Weights of a small GPT-style language model, trained from scratch on English Wikipedia.
Size: width 96, 2 heads of 32, MLP 256 ReGLU, vocabulary 5186, 2.29M parameters.
Each number is 50 + 12 x the weight over the matrix's rms, rounded and kept within 0 to 99. Layers, rows and columns count from 0.

# layer 4 MLP gate, 256x96, rms 0.142, rows 163-185, columns 48-95
70 44 51 39 29 53 48 59 46 45 42 55 60 47 41 46 62 40 61 58 44 43 60 49 47 68 49 39 24 57 44 59 32 55 43 48 55 38 57 74 49 59 42 71 26 54 46 57
65 61 57 48 35 41 67 45 55 47 45 27 60 47 32 34 42 34 64 45 33 33 41 32 43 48 52 42 49 64 50 62 37 66 44 65 44 52 44 54 56 51 34 37 55 54 44 57
58 54 80 32 47 61 54 63 68 48 40 33 50 53 19 37 48 62 45 49 52 66 47 39 61 63 41 46 56 44 72 52 34 66 38 21 63 55 38 67 88 33 51 54 41 49 60 57
52 48 46 34 42 43 44 37 41 51 48 39 67 34 56 52 61 65 39 52 55 33 42 48 56 26 33 28 66 38 38 41 54 61 36 56 29 45 45 69 73 48 56 64 43 67 33 53
51 56 28 35 51 65 50 26 39 41 35 48 47 43 34 37 60 57 57 56 48 57 36 37 50 41 52 38 37 75 48 62 33 35 54 60 36 61 44 57 70 72 28 35 50 67 32 46
64 58 66 41 33 44 82 72 45 49 58 31 51 20 53 45 61 36 59 56 42 35 58 29 51 58 49 37 58 29 71 47 32 75 44 56 47 39 62 59 72 41 42 48 55 56 53 41
52 48 39 48 27 46 36 47 48 35 44 55 58 27 30 53 58 52 61 46 62 52 55 58 53 55 52 30 30 52 53 51 56 36 54 37 56 44 49 66 56 39 63 34 29 47 66 52
51 46 42 41 47 44 61 56 38 54 45 13 53 37 47 33 40 57 55 67 64 32 40 55 74 47 17 48 32 69 50 52 44 66 54 63 51 43 46 65 56 26 35 50 25 54 58 38
77 40 52 37 19 51 66 54 42 53 36 61 47 60 43 42 44 77 56 37 16 36 38 27 38 66 47 42 65 54 56 47 54 41 50 50 44 57 47 51 51 62 24 38 37 58 43 46
43 33 59 52 48 70 71 16 47 47 41 44 39 62 46 51 52 80 41 51 51 67 52 35 62 33 47 58 33 39 64 55 48 52 43 37 68 41 51 63 69 48 40 48 63 62 43 47
60 48 41 42 41 52 58 52 27 39 44 53 30 55 45 53 60 56 71 67 45 50 63 60 66 52 61 52 53 34 68 20 62 55 47 56 53 50 31 46 49 44 49 57 50 58 34 47
57 30 50 22 62 74 62 50 41 56 52 46 59 60 58 51 41 36 44 46 64 49 47 54 72 67 52 54 56 62 66 35 34 53 35 32 49 44 54 42 55 44 53 62 49 61 56 46
55 37 66 58 35 77 66 51 54 55 46 55 71 57 37 53 74 37 68 35 61 48 56 30 43 63 43 47 47 28 58 40 39 55 55 44 54 44 63 44 54 54 52 69 39 75 66 57
52 38 49 53 28 45 63 50 39 33 29 45 14 58 59 48 58 55 49 78 44 68 57 30 51 30 33 53 50 43 39 16 50 70 43 52 68 55 67 52 62 40 59 64 34 48 41 51
76 50 60 53 48 38 50 53 52 56 38 48 57 32 51 37 54 56 51 53 53 38 46 76 61 75 30 46 51 47 61 53 69 47 41 44 36 40 49 60 63 44 50 63 28 42 53 39
50 40 33 47 30 61 60 62 41 51 60 64 62 63 68 34 35 54 61 37 55 70 53 57 58 59 56 49 64 66 45 30 16 53 33 47 49 58 31 55 27 50 51 51 64 47 56 51
68 50 47 22 36 48 76 51 41 51 29 56 49 48 45 58 40 53 62 50 50 46 65 57 38 36 67 59 37 37 63 42 48 53 41 60 33 54 47 49 48 42 54 37 50 57 54 45
65 52 50 48 33 34 50 56 45 61 37 31 59 56 36 60 57 59 72 43 60 47 41 33 36 74 47 53 45 38 62 43 33 69 45 46 35 51 40 45 26 53 61 45 48 37 70 48
50 61 36 46 42 67 39 61 50 38 60 34 29 35 36 42 85 56 49 61 37 72 42 22 49 51 30 51 44 38 82 59 37 42 51 46 55 33 64 42 41 45 66 56 51 51 55 58
32 38 61 44 66 58 63 42 49 40 52 39 53 55 49 47 59 66 35 41 52 62 60 47 63 43 39 52 41 71 47 46 66 53 30 69 36 46 60 72 60 34 47 47 35 54 38 33
38 41 43 28 40 67 52 23 38 37 45 35 54 43 47 49 46 40 43 50 49 55 67 49 64 50 49 42 37 66 73 47 48 67 48 58 55 43 46 71 62 68 50 69 44 49 56 38
48 32 47 32 40 47 51 29 38 55 49 69 31 57 49 24 41 73 56 59 56 66 57 72 48 19 54 73 15 45 38 36 55 51 44 58 46 22 45 68 64 49 56 68 46 42 42 45
63 39 44 55 33 41 54 57 33 33 51 32 73 55 30 40 45 37 53 47 47 54 57 28 44 76 52 43 44 32 72 40 24 29 52 44 49 49 34 44 39 50 63 41 61 64 45 41
# layer 4 MLP up, 256x96, rms 0.145, rows 163-185, columns 48-95
58 60 59 47 33 43 42 60 33 62 59 55 79 41 39 65 71 49 66 35 48 40 57 32 48 72 33 27 33 49 39 62 33 55 52 30 69 38 43 73 74 67 41 65 23 51 47 47
43 25 51 61 58 66 48 36 70 62 56 58 32 44 67 59 72 51 70 50 45 51 49 58 61 47 39 61 64 42 51 36 83 60 57 49 43 56 43 47 60 57 61 80 49 67 54 53
64 44 59 66 60 40 63 47 52 31 31 59 36 46 55 35 59 43 50 54 59 64 52 56 51 43 54 90 39 53 37 17 34 36 34 55 51 50 25 71 67 44 66 65 36 41 65 36
32 49 65 55 59 65 54 48 67 50 66 73 35 28 39 42 40 51 43 44 46 73 60 60 37 37 60 55 47 46 47 48 53 48 51 51 48 37 40 51 74 35 66 51 35 34 52 52
37 72 19 23 59 85 53 50 57 45 61 50 80 27 49 51 49 57 48 48 61 39 62 51 66 54 22 41 68 38 57 66 46 64 55 58 44 55 38 60 79 78 62 38 61 57 45 35
33 64 68 54 46 27 34 48 29 58 41 50 32 39 49 42 44 50 50 53 49 48 59 66 39 50 80 71 56 45 65 40 47 44 38 54 45 52 72 52 52 65 64 36 46 64 31 36
37 56 53 28 52 62 21 42 56 57 54 41 43 24 60 51 53 60 42 66 34 65 57 55 61 58 55 61 47 55 38 54 48 54 38 45 52 48 53 50 47 71 58 57 33 59 50 44
58 40 58 44 45 88 73 44 70 38 64 68 64 58 76 79 59 26 66 23 35 48 54 55 55 54 64 35 75 41 45 57 57 59 37 29 35 42 51 42 47 66 66 44 58 61 55 64
38 55 53 27 58 59 50 50 64 37 44 47 37 30 70 50 39 46 37 70 53 52 66 63 78 41 38 66 64 34 74 46 58 48 49 39 68 43 48 57 56 64 71 67 41 35 23 64
36 43 45 37 58 31 49 77 57 47 62 64 46 57 57 44 54 47 49 40 46 33 73 54 66 55 49 43 74 75 46 55 49 61 44 49 28 34 56 50 52 75 42 43 34 35 56 52
43 30 47 56 44 59 49 59 44 53 55 47 56 52 54 44 33 65 39 46 69 55 51 49 38 63 41 36 63 62 34 54 29 43 37 65 35 50 50 53 60 55 32 52 58 62 67 54
48 61 50 44 46 32 46 61 58 53 51 50 40 36 31 58 53 60 47 53 56 60 49 47 50 27 54 52 34 43 42 55 69 40 50 76 62 31 57 53 34 61 48 37 54 41 35 56
49 73 28 41 48 54 44 42 46 67 52 65 41 44 61 44 32 53 44 41 45 56 57 57 28 32 77 51 54 56 63 59 78 67 44 54 45 42 51 55 23 52 70 41 29 38 49 45
54 59 48 81 43 49 46 71 43 43 58 55 33 78 52 50 51 46 62 68 43 55 44 32 55 53 40 42 51 34 37 34 58 69 48 39 51 55 24 53 66 62 50 52 51 39 45 41
69 52 54 55 43 48 52 80 43 59 51 57 72 22 47 42 45 60 57 60 28 47 30 47 43 84 32 62 51 50 54 71 47 60 52 59 32 50 40 43 57 37 42 61 36 42 62 54
49 54 37 57 55 54 56 57 42 33 53 37 48 42 62 34 66 60 32 53 72 40 47 53 59 62 45 53 62 76 48 41 35 56 40 44 44 50 47 47 28 39 39 67 41 43 51 61
54 60 53 34 43 42 70 45 50 60 43 50 43 49 36 64 40 45 40 48 48 45 65 60 42 32 65 49 37 49 63 45 70 34 34 46 38 60 51 56 49 54 56 34 33 44 37 43
34 42 55 60 38 47 46 63 62 57 50 70 61 51 66 56 34 34 70 49 56 45 60 43 53 45 38 57 35 44 40 43 66 60 60 50 58 47 71 58 54 52 43 41 59 67 12 40
29 52 25 51 64 62 44 49 31 07 76 47 30 42 51 23 58 38 41 42 26 55 56 44 72 65 37 52 64 60 71 92 39 46 54 60 55 56 41 46 41 49 44 60 70 57 29 52
55 72 34 53 37 49 41 38 60 36 66 59 53 38 46 53 30 27 49 42 46 50 51 47 64 45 67 42 65 52 54 36 61 44 55 54 55 47 42 37 58 68 37 47 50 44 59 63
41 42 28 36 55 63 35 34 42 34 49 45 63 31 75 38 48 50 39 69 57 38 51 62 46 58 42 53 65 58 64 47 38 58 71 35 49 37 37 52 65 50 56 70 48 49 68 41
36 57 69 57 59 49 54 29 31 53 65 53 57 45 49 40 59 27 37 24 37 59 50 43 79 41 35 52 39 66 54 75 64 50 46 67 33 66 46 57 71 55 41 53 40 63 40 56
49 41 44 62 19 48 52 67 54 35 38 60 63 40 10 40 57 50 59 59 50 50 43 13 36 71 58 40 61 51 51 42 42 44 52 57 39 57 52 57 61 37 35 71 45 44 71 46
# layer 4 MLP down (transposed), 256x96, rms 0.135, rows 163-184, columns 48-95
49 52 46 53 59 37 45 24 80 53 48 34 47 53 55 37 37 54 27 68 46 51 55 60 47 47 35 59 80 80 60 30 39 49 48 63 82 48 61 54 68 55 59 63 33 57 44 61
55 47 30 22 61 46 49 52 72 76 42 38 34 41 46 54 48 63 33 64 58 46 44 33 42 73 46 52 55 59 36 48 49 30 17 74 35 47 59 41 51 63 50 65 54 55 58 70
42 57 37 47 40 68 30 55 55 78 57 17 55 52 55 68 41 49 51 52 37 39 57 51 49 40 34 45 23 27 44 67 56 62 70 53 46 36 72 49 37 47 58 23 68 57 54 44
56 62 49 55 61 57 73 40 64 59 47 50 55 29 35 46 44 53 46 31 42 48 41 54 51 52 27 56 43 49 50 65 58 36 45 49 35 40 66 36 35 43 63 24 42 53 47 57
71 63 61 48 50 46 45 21 74 77 28 40 30 47 61 79 49 16 45 55 46 57 40 34 25 36 31 50 60 62 52 50 42 41 48 56 44 60 40 52 65 64 63 84 55 50 70 61
65 55 39 45 44 54 50 67 50 68 53 50 65 57 47 33 50 52 22 54 51 52 50 57 42 62 41 50 49 38 52 56 21 39 51 42 36 21 48 48 53 28 59 59 32 31 39 72
53 62 53 70 74 44 63 48 44 65 31 36 51 30 57 68 68 50 39 47 35 44 35 62 42 56 34 47 45 51 51 40 43 45 40 60 59 63 39 43 48 72 42 58 44 58 47 62
34 39 41 38 80 64 57 39 64 53 81 72 50 59 41 40 73 54 46 66 53 54 48 47 65 44 61 62 70 54 32 67 69 24 43 64 45 36 38 66 46 83 38 52 61 41 59 49
22 48 61 65 75 36 57 58 32 85 55 56 36 57 55 57 45 44 59 40 25 60 56 37 55 46 56 69 55 33 51 48 29 59 45 38 50 30 54 59 51 30 41 44 63 60 61 51
42 56 50 46 45 37 38 50 32 61 68 50 60 34 58 33 55 59 64 66 40 45 55 41 56 42 54 38 47 72 30 34 34 66 44 61 41 49 50 43 40 71 33 68 75 60 58 49
49 41 50 40 37 64 60 46 51 40 21 53 58 32 53 51 59 40 62 62 54 40 52 41 49 43 57 45 45 63 48 59 55 33 51 68 43 52 58 54 46 47 40 53 48 66 42 40
34 45 40 38 39 45 42 64 39 42 51 47 56 35 42 45 77 45 30 65 36 55 49 51 51 52 43 41 42 62 58 42 48 37 24 48 64 37 43 50 52 52 39 54 53 59 30 61
68 50 61 65 56 47 37 61 40 57 59 63 50 48 38 39 67 66 49 46 48 48 41 45 47 60 59 49 39 67 54 35 59 35 48 47 48 48 51 54 33 52 38 44 43 64 64 61
41 43 48 59 57 51 42 59 40 40 26 58 42 67 61 55 67 61 26 42 32 56 45 66 43 41 29 49 52 61 37 57 54 69 41 61 63 74 46 52 55 65 72 30 32 50 51 69
64 58 37 46 44 43 51 55 60 36 33 20 54 53 49 37 60 69 76 50 55 49 43 36 54 47 59 50 67 42 54 58 57 53 75 32 39 48 47 39 58 41 80 55 43 45 45 39
48 59 61 59 37 55 49 39 74 65 50 50 48 44 57 60 40 34 66 49 53 61 66 33 39 33 53 60 44 38 56 52 39 54 26 43 55 35 44 50 28 70 39 45 50 55 65 23
56 46 44 61 53 48 47 44 56 51 49 44 49 85 51 90 36 42 49 33 49 34 50 56 49 42 63 54 74 33 71 61 72 57 49 36 46 49 45 54 34 39 37 51 39 24 63 42
75 43 49 61 44 56 64 65 48 42 45 38 53 57 40 54 44 53 57 61 43 53 22 45 41 42 31 52 85 39 45 47 50 62 51 51 27 59 67 47 53 45 40 61 35 49 65 55
57 36 44 26 69 36 14 47 70 85 86 28 48 61 52 47 46 63 54 43 38 63 54 53 55 51 51 65 42 36 29 32 60 54 77 35 39 41 65 57 60 55 45 37 57 55 36 57
56 58 65 23 59 54 48 48 58 58 36 48 47 29 49 53 47 66 55 70 46 62 31 79 58 46 45 45 48 39 48 58 46 50 45 55 45 51 51 62 46 41 61 51 58 39 39 57
34 33 53 62 79 50 25 36 40 53 64 53 76 74 33 56 63 60 66 44 50 45 56 34 42 49 65 66 31 43 54 56 51 34 50 56 68 60 38 43 45 49 50 50 63 64 58 44
51 38 59 72 24 65 51 60 55 33 48 58 31 48 46 58 33 40 31 73 41 53 69 25 66 57 47 18 42 45 62 66 42 53 27 49 36 56 53 58 27 43 42 68 43 52 65 59